Part of a small language model's weights.
Size: width 256, 8 heads of 32 (4 for keys and values).
Architecture: untied embeddings, normalized queries and keys.
Training: 224M tokens, 6843 steps.
Each number is 128 + 32 x the weight over its row's rms, rounded and kept within 0 to 255. Layers, rows and columns count from 0. Numbers have three digits each. The size before them is the row's rms in percent of the matrix's.

# layer 5 MLP gate, 704x256, rms 0.142, rows 248-281, columns 0-63
096:155144138137131066164173196150075133152086153193121087136074113119151185104087153121136053123163164217116153137128116132104151129166133114138136140133162155130104111119102103073127072064115094
101:120131136141094099119150093110156156141108106134094132160111068068098112109111078112173100115097124126104184135167120151151045154152135087148014154178174119125178187051105157126114142186127081
106:162079090115096120152161087139134150139170099116167152035150112118160100117134147133212120131104181132106084152119127132107121127194112132139128156145129138145130135181124086143101153141131129
105:073113124128093095132131112098203169089133121162150122195138157120117159101129109155112080118182166122131186193171105103102113160165107075122140118099110137128108151081153137088204095097107120
097:122154119157136193169181133065103107134137113115111095095120095119123091111146200074136051107141128115196114100162084106146092166105128110151154155113146181177074167124150136124154120122135160
099:065083171107185122135134086143154084166174126056136128144126090168137139110141160077128113187160082120121124064118145101163175138120088106167143112088123111122134092103146124146141133138143106
105:122117168168127155144126150158086101161118126124153147154098168136152136174141123107059134167092192109095164090096092108039232162153139115155141096150149164091137167070155123104156068097175129
102:145083055158121201096088146074109141134136103109060173151092126136132151161170125106078154105109098083087153102091176126077131135114079146124123174137097071139091059168146166114103188108122147
098:155135159143092095132129184166115161195165144104096140161163153107110145113082127098155166086163110056148130223175092130134103092080095115174085152115145177160100143106127073159155129134143086
106:145115154134118119155086122136107131130160130120134009139144167098186118097140096131158135096162139127114176127143132112126217149166097147140112156148159133153182174147151160101137177165156081
092:117120120198125120128105176127127109125128123155110152163080157143143132105167136121094142117192188109137111157132155131095114160118156136120101112056143119139125180185120132084132130126169122
099:152192173113131082089107136168128151135127139155174125177079098075161143039103094089130140112132103141141139096082091199153141082156108140154115173173125069196146188187128149120153108084096110
095:097225131150161122129117107156131075231102163099192084085090171109154143124110216102149054132158115150096110126138157119146130133105143087133078156077126187135091134137130108110097136092149133
093:150074125125099126148089073151145082139107097138115108196088120115180129133180174172112110149150109089179118076121113085069162170107118111145151093081141135114147155121177104127154062071128109
109:104155120123164202140079127104136169137130174143140118081082127121111167117136148168158120115072116128139114149142160158181127122128139113134139129139146109124091136095091101101147184129169145
095:142149144162132134063143092111108112067126133143152133090141092111162121120103127093129072175125147162176063139087124120142044128157121076150080091115068161134166102189158145191144153130146177
098:154156161108192100116189151074137099175122112093091158121088123083111177125169191102093111119129111111121112162116139157054123149106116140117119128173147103120134117143133106088077154191075138
093:100121085153122104103156119094121157146153129101118151132054169119129176132133155079135134127144176124163166125132067135083134074144171122187116148163109121117156113123127144163124115081081072
102:121179144126115155102148121181117130082122142061139115110130032119156120115128084158084146102092179129198153134144108131098086139116145064145065159174086144167189155104120171130087156101152104
093:212170108143181129103114110100116222171146126116172091125071179120095097157095102075099105198112120141140153175121167124141075160211152082153144117192116105090101127144126171156140095156155113
097:100127118200117147080107141107127119121114151067094122111139127092138124115097114130156090110136094143107151131099066181094102049174098131118069129109158111150122095152104073143149139183135158
099:126097102116102111076100118133171129187120144085171136120110108073171136095130112078153113100124102176102119068083113129154091133105144115131148152173148162176117137133119159109135081181123139
100:129139125146238092081111130096107132135123080165111128142128156096098142118096193156135200126194161116094157167069153128121164090152136088165137146083122111090133078178166171142124076133104084
097:131160130139099112069181146157104128118130126152153154177169103109121164132142152158149088167118122133106169140122104077173130091185104081146099105115135110115135123177154172117087057155126130
098:180088149206166106131104126107112119101115128108164114093188153103157128086132113102134119150147138106179126130137140125105223155150158084114141150152077134080123131130113122164104086164158189
101:094089117159165076249127134133141165083080167089119156126117151110098109144143141142090178120123100143133158147143130109136156141138135145142095128145159162154142124038116095157152139163112130
096:117121064128122111123119141090160153163137156071095181092117094162154100086113086149102105145122144154190187218086161129182099060157138129138138181093141117112070120144147133134129132130142106
109:085136109117105137107169083136193129074089080119113140117134113110111142111115093103147160110100152129107153046118146127096153160110186077108098095163123133085125132110153138123162043162147088
099:115107143155164104080082114120207133131085101129111112085131143120135132152142144062175122152179185133137150170087134101155113138159131090158104134120080133129196123107128157147175088098140155
098:116091137172134122134142194161152116119144143122060165179173123172131141126080116125143139148113169094107072117098161112155112120149187178144103139123125119116170095120175126123169115106138126
091:107156104114149051166096110090176122125128103056128140115189106166122162126087077114096123108121130196163089092147131140135103125125150141150089117127103129147127161122127118116154112201101105
103:145121140093163154129131138115145141141125158084115115091107113169108142176133087089127066166128151107152168061149119159112126071131141075162162127124177148155080083096149110186082154123159093
099:131109135176207138110134129165097140138178128034162135159167147135173120127162142038116078116066116145106148106154107110194122106145075135104112169079014102082148142111190092135105116092161128
102:115164080132063070108144124130148165145100133128082104129061165182130096092128137112144103164191210199134156118077135148119185139131108191135175109165119095113077105107060138136147136113050076
# layer 5 MLP up, 704x256, rms 0.147, rows 248-280, columns 0-63
103:115159111147138118118109119142125107110161212115137135177092125111152060116115160148145110130150167119136130141159099110086175177154147161091090099153154105145150155186180046121178078151122049
100:121112100095104179112142122090162170135132098066128146076126138117009103113116109141124165144131132149116138192148159120189049136161101109093134190169136145084122142094157163141155189173141125
098:130118118145124138088091133147166097178089080104147087138098104179128191147145085154118126134146129106102132144183125133148119118091092145123136134058108100096163098115137176165059142064065109
106:145118092121131141101115083133115159058131166148138128108094120168074097128179154142098163106139105201123132132071133110107133134132178076136133134149181137120138103190165147115094131093152177
098:086117146140110096113116115132096136157144121141134127144064127126116104133142172059152158158140097129211143097120091159149115144144118165158147156166149165134162132143108086130097108135124130
101:162049151152105089086143161098146114124177149089085083148088134132120112152133120140123081146134132114138121147146143123146080173097108081122151151129129165044125063126125145193167107128169129
102:165171152150097133095091118126108163101105121156165115117148107171211150131101148128094168119182180164109129173161137152115093104142102162127136144159112083119193145150116113123092165170110094
115:155101153167086153082188151182029172099109150082114157153093127127059168152139198142145101125151141118084122113125066144171124202167137114137142157119127120130130112128142126130134138160127134
102:113179135098093124167167124126084167139092159060080169141153130127115139127089100094107136228128104100145131130141164116092149136129191172166145154132169080099130126132136131100063255139085166
105:108084087102162102126188087120138124146177139131129155154098083057186123109182113125106118122141121135174180178129130122162137121165130111098105130146109093173169162175124095165080128138143125
099:074165189099111147163150109072179132121142240095116125100147188112094126098148130164069148122089117180142162080159152120108110179122114158119138076168146083136121152151117124172149109124138155
094:128052158172109141100093085126135188126125097156165122155151110150089166192096106122173096052163110096169092063119134131094157180095125095098193074121119010135138089163098128127088124154151135
104:074151102098158057175133075110132159159100095137107143098111189134150122160127199136114124127161130120166173105198101178162133158114136187124146117125136121190102142153107097128066124131140151
099:143176092163151137198145149062106175155061214153072086141127206132091170145101143163067101113075108192105101138086136103106146124179175114177106107133172120159133117144148112099145201089117123
100:151085105151099059165202096069150150135131132156089142142161118107126112126089143160067117142127098101155150075200123125082167116086167068145086154152143139182125162093131106098163101172167092
104:147124147051084131114129168128054124118123116101143111118153180076162151148192036101116174157165056120124115038100122154057068123098193061122157116103134122170141110123153143107120103128241173
103:087116093192116063161122160173068118129069085095119114127080094165132096129162151097109081097180078135084178196072114118122156111119145151169147128193133134114166120141142137118081102112129173
092:158154132134129100153168102082072116073104171132150090100112137185147127119113145186104078128160077140166131136159138133178136143187099091146135082091145108125133119088169120134129124109134084
103:086175103168111159125141143123142146232108069168089118123184143166092103139165116129119143130135134119093133160218139163058189168126116135122169107161148142109110190154174127124142124071061093
093:108186133117151160135092107111052104142136109144097167149220162165121132109165076133120069026095125119137078134122159115098174120143134134192184122170104134145127156126075092104159106084046153
104:167136081137129155137108092123149184159120104147137078160116163155117106142164122036086094148135104073158138179183153126169065104184108098118114109129163055182206161164145135113130170103175116
095:130095164121098172146101125073101128150182109119134106135140077122114141159136119154098090174154128126126162137115136124187122165140118085109119074214103146082161131147101144107148166088130132
098:139102099181173152166163165162084129167126136051087076153093127113109110130130133045115139188169127077154119104161130042156173141183161108098076066139137129133114131099154104103195118083196128
094:152126102099085134120134142149100112127100090083137112169146082092154173109147076169127200123137152199080124102098079123066088126155161124117076107104067125154142169135183136122172101133125153
106:155138131155120125144140202096089100155165103074139139137131150098229171152134150123154094144123150176161112137138081183057143166124146108107135085116114134124128119150145128160137096151165107
101:104137156115127085137132151100141135089130118164115136116088153093087163158190075159106137135129095182141100136102115153129170155117146166121103103159102080179122118166136103136108139096118125
092:088147149087080173116245089147098066125126148145173108145123131157120089154081042089140126154137113065143150172062150142125141132084120106127106134119117119136171122123170133209126137116112190
107:160163157085169112102128064100091153146068124150090125105127115166141152152147172176081114069128140043093093124166128164092129150131119140153056087131143166123107140132090165111101118160128086
102:132112142078149144061119131126108104107120142098092102084114158138122163064179108141128140162076072100132097138130091170127137172140107068082181139114151148056113073152081140087067171071124156
096:132151164072111155139109137115082163168140133085098134088103130106115152055071129124131166137169147120111187137196061147128110132146134145103145123146117128162116184099165156126137142097149204
093:104076078098133108110168145193152181180143158070097116127133107174147159150134126126131100107110119129144119143113180184108117181129128159107095138131116101203122089082132105115131153155212113
100:131116070127124146157108099081153107176123056071177085084064152100113125149106124196104134150168052068185114105140120127093082172148158151169170102111173140132120155081174088125176114166100112
103:061143136149097160166120093123091157187147092140134133111093085116091145096131102155198103115134164185127172128146146081113108117111097122155041136094156104131070108161056142147148119082159116
# layer 5 MLP down (transposed), 704x256, rms 0.134, rows 248-280, columns 0-63
097:138094121109169102111116116166115146124119112110108141091098090104094127120146153146099165140136167157150089139110079129133094109159182051137182116148089189173170125112102115128122136181186154
102:162105078084065069109129138128111185107169095131126151141069121109104159143107123160127140174151104149182150172151125133092082126088173166119160100092134074096085115131074113163104065151107121
101:064136136116115147141120146146149129127097082121079128166097136136184141138109146128141155102141180147159127157203116127125144126158105128110109136104112148140174174178115163098065068199120134
101:100114171134127141118130112170068137059158157123146178123141085174104098149127124113165156153122172086128126145058141153144113127108136107103139095132154130119111122142162080123200145072190107
100:128162121067134182163139120081094153115141072083101152192160159151143157105116177064141161160158125127202151096115123141126045105141139121157085108102122098078110133158136143170135116148119097
102:096131090099125123127110115127135110165177133110163087079147137080087123088124130098139093122098061131173107125089097114162099159141178115159135104128101149233097132141079143155144159148078144
101:090110220173113114140127167106080126070093071152160080145117163101196154130110111136158158123132086132195081145085151084101112202107124099094127094158107075146097136117161144107144090137150109
093:151135177107066139139134070081165098158118179114173102203157140114139114117126091093131127115106143172173105066168061092116155060084118166094091063089139124105164149129128133108091075125132174
103:101118191114144149157100122132093142092152138175133106122147130142142201101130038159147131106124129190171183129085140128100158138119155109090079112143114157102156122123148152195108171112142117
104:157148098082163169129101149124176175110163156156145230204141087176134151080108184165128134135162140179185121163108143165162158136088089176133184169145130142127122131122148116141170096127140125
079:112128067156132098098112157160112082146110100156126152169114136123141126149111161137140052067175179075146102186094127139119121182121172111105104163120130138119164169112118122109150108086115077
095:178118107126090120157141167148164092143142142115126217129099162145104109083150057126153122127143157145152137094154108075121101133171213192145104114102143135073162078179104168124204136142172144
100:123099126118171113177155136200161080141083157089125151117116160126152102121158180117154040069131171211171174130154213113133142179147092163096116135150123125141185157134084123095108067130100132
094:188065105215123082101175106119086096151190114126122114172132133127086147058100116154138148131157093129128148126097096099132110126131097160116097170057175100127137129177165103107142111142100142
103:113137157107125089136123133135123144171148195070088104097095054137091169123168099194166128181128114131197089138192158112106162086080135151172078106164143165116177193161126092148173165081122096
105:170108142104118076151136135107104065124147136225109101108124128154183130034156042123124189114100075081162093080134124099115121180135123113112120090094071139098159175138205138111115139132132134
102:099135142191142109169146121133035067174150122123079209053100156085133150112136092126142152126110168140121135121128133101108165098113124176147132118176157105101132074150125137134108104175156133
093:095154138139134123125121172150100148130144148090119136110134221138099114098060133142089133093088164101097158093161100135081144124109151138112131118132098151113135050141097101122063152088098077
097:084167123105167177160105116139109131130138180137107148121140111091110098144102101196108229125115109129097148151159165117101156117129116146091142141068227094101146124155135113108142085075152132
096:149132123120100099046119150136092137123139145154119176108055103177129105095173183129087168102140154131164155144109189169158132131121145141079122209129125161145142114078089114065085079122154128
101:149122147152144101102118118096140061146138084098113080151126097119144118126188145097081161096109124158115125180186147137113093130135151131169106061079223171158117139123155093142151133115074138
095:225071145097139099134083141134111179114159146117126111201111202097103189112145119200081100119125144125144116099136107153097136174158124158113163146105170095100144128139053145077072151116130129
094:098167102063142165092150197171170113117121166084107118066132129139085149092121127091139155162142113145073094092111085152124174141168130168129137141073138125135153149208145140089083145169107196
101:050149168155105097164113162128138118182165124096073126230146148134110136195095174140205103112086077155121164170089093139136091073155126108132106156130126152180122117143159190106101138196090135
098:197102191140130165136120118116114101156137108105094154157167157127187103157167093166090102101149141043083107117147125158158138154095131089113153087149173111111155134090140119084145118140153133
100:108146139118106093133119104094121145106106057113077137101112061158112184170161118100170134103103104185127213156105159113183123130139090062127131141144065150193109180105168149135133091132138097
100:125133123093148171181124088133165075125166103079097139152130130120125084107108166112130102172099113206142127172096166110158117068139146115115108171182120102137242141141094160119150127109139136
104:141124179170148109122141077112095146108142192148128129175101112173150142113177115154109101136164183085161096185097102086114112240063128133137164099109143132084178155119082101176148127111121116
101:183132153156172130100157148158138129101084149125144125086072042166148126126105089104141113122154114094153114104075141094081145127105151131158087131123134153081110098199121143103130146147098119
099:129182096094130168143146072086144143092111117081175160050117091167090153144140158145128138180139180168115109135115115160097101166100108146131143166113157127115065135125138088139114141155176145
096:132109108114063165089116100147131152098107187159146080162118146086096039111123122171038057097124066071068083107146134126141104125150153151130099111160140138153157100105093144044146132131164143
103:131101099161078174145110148107180084150134159097129109132145155179154158087180127128111171104127138064108208135152160135115165147132138083190116101110166209091168176126120158134129121104103124
106:134169191044129157175123146081102126098097128163093104165111096140115121137128102143142185153110096126093097131112124131141086122088115119126133161111098144186088108132107147132109090087117138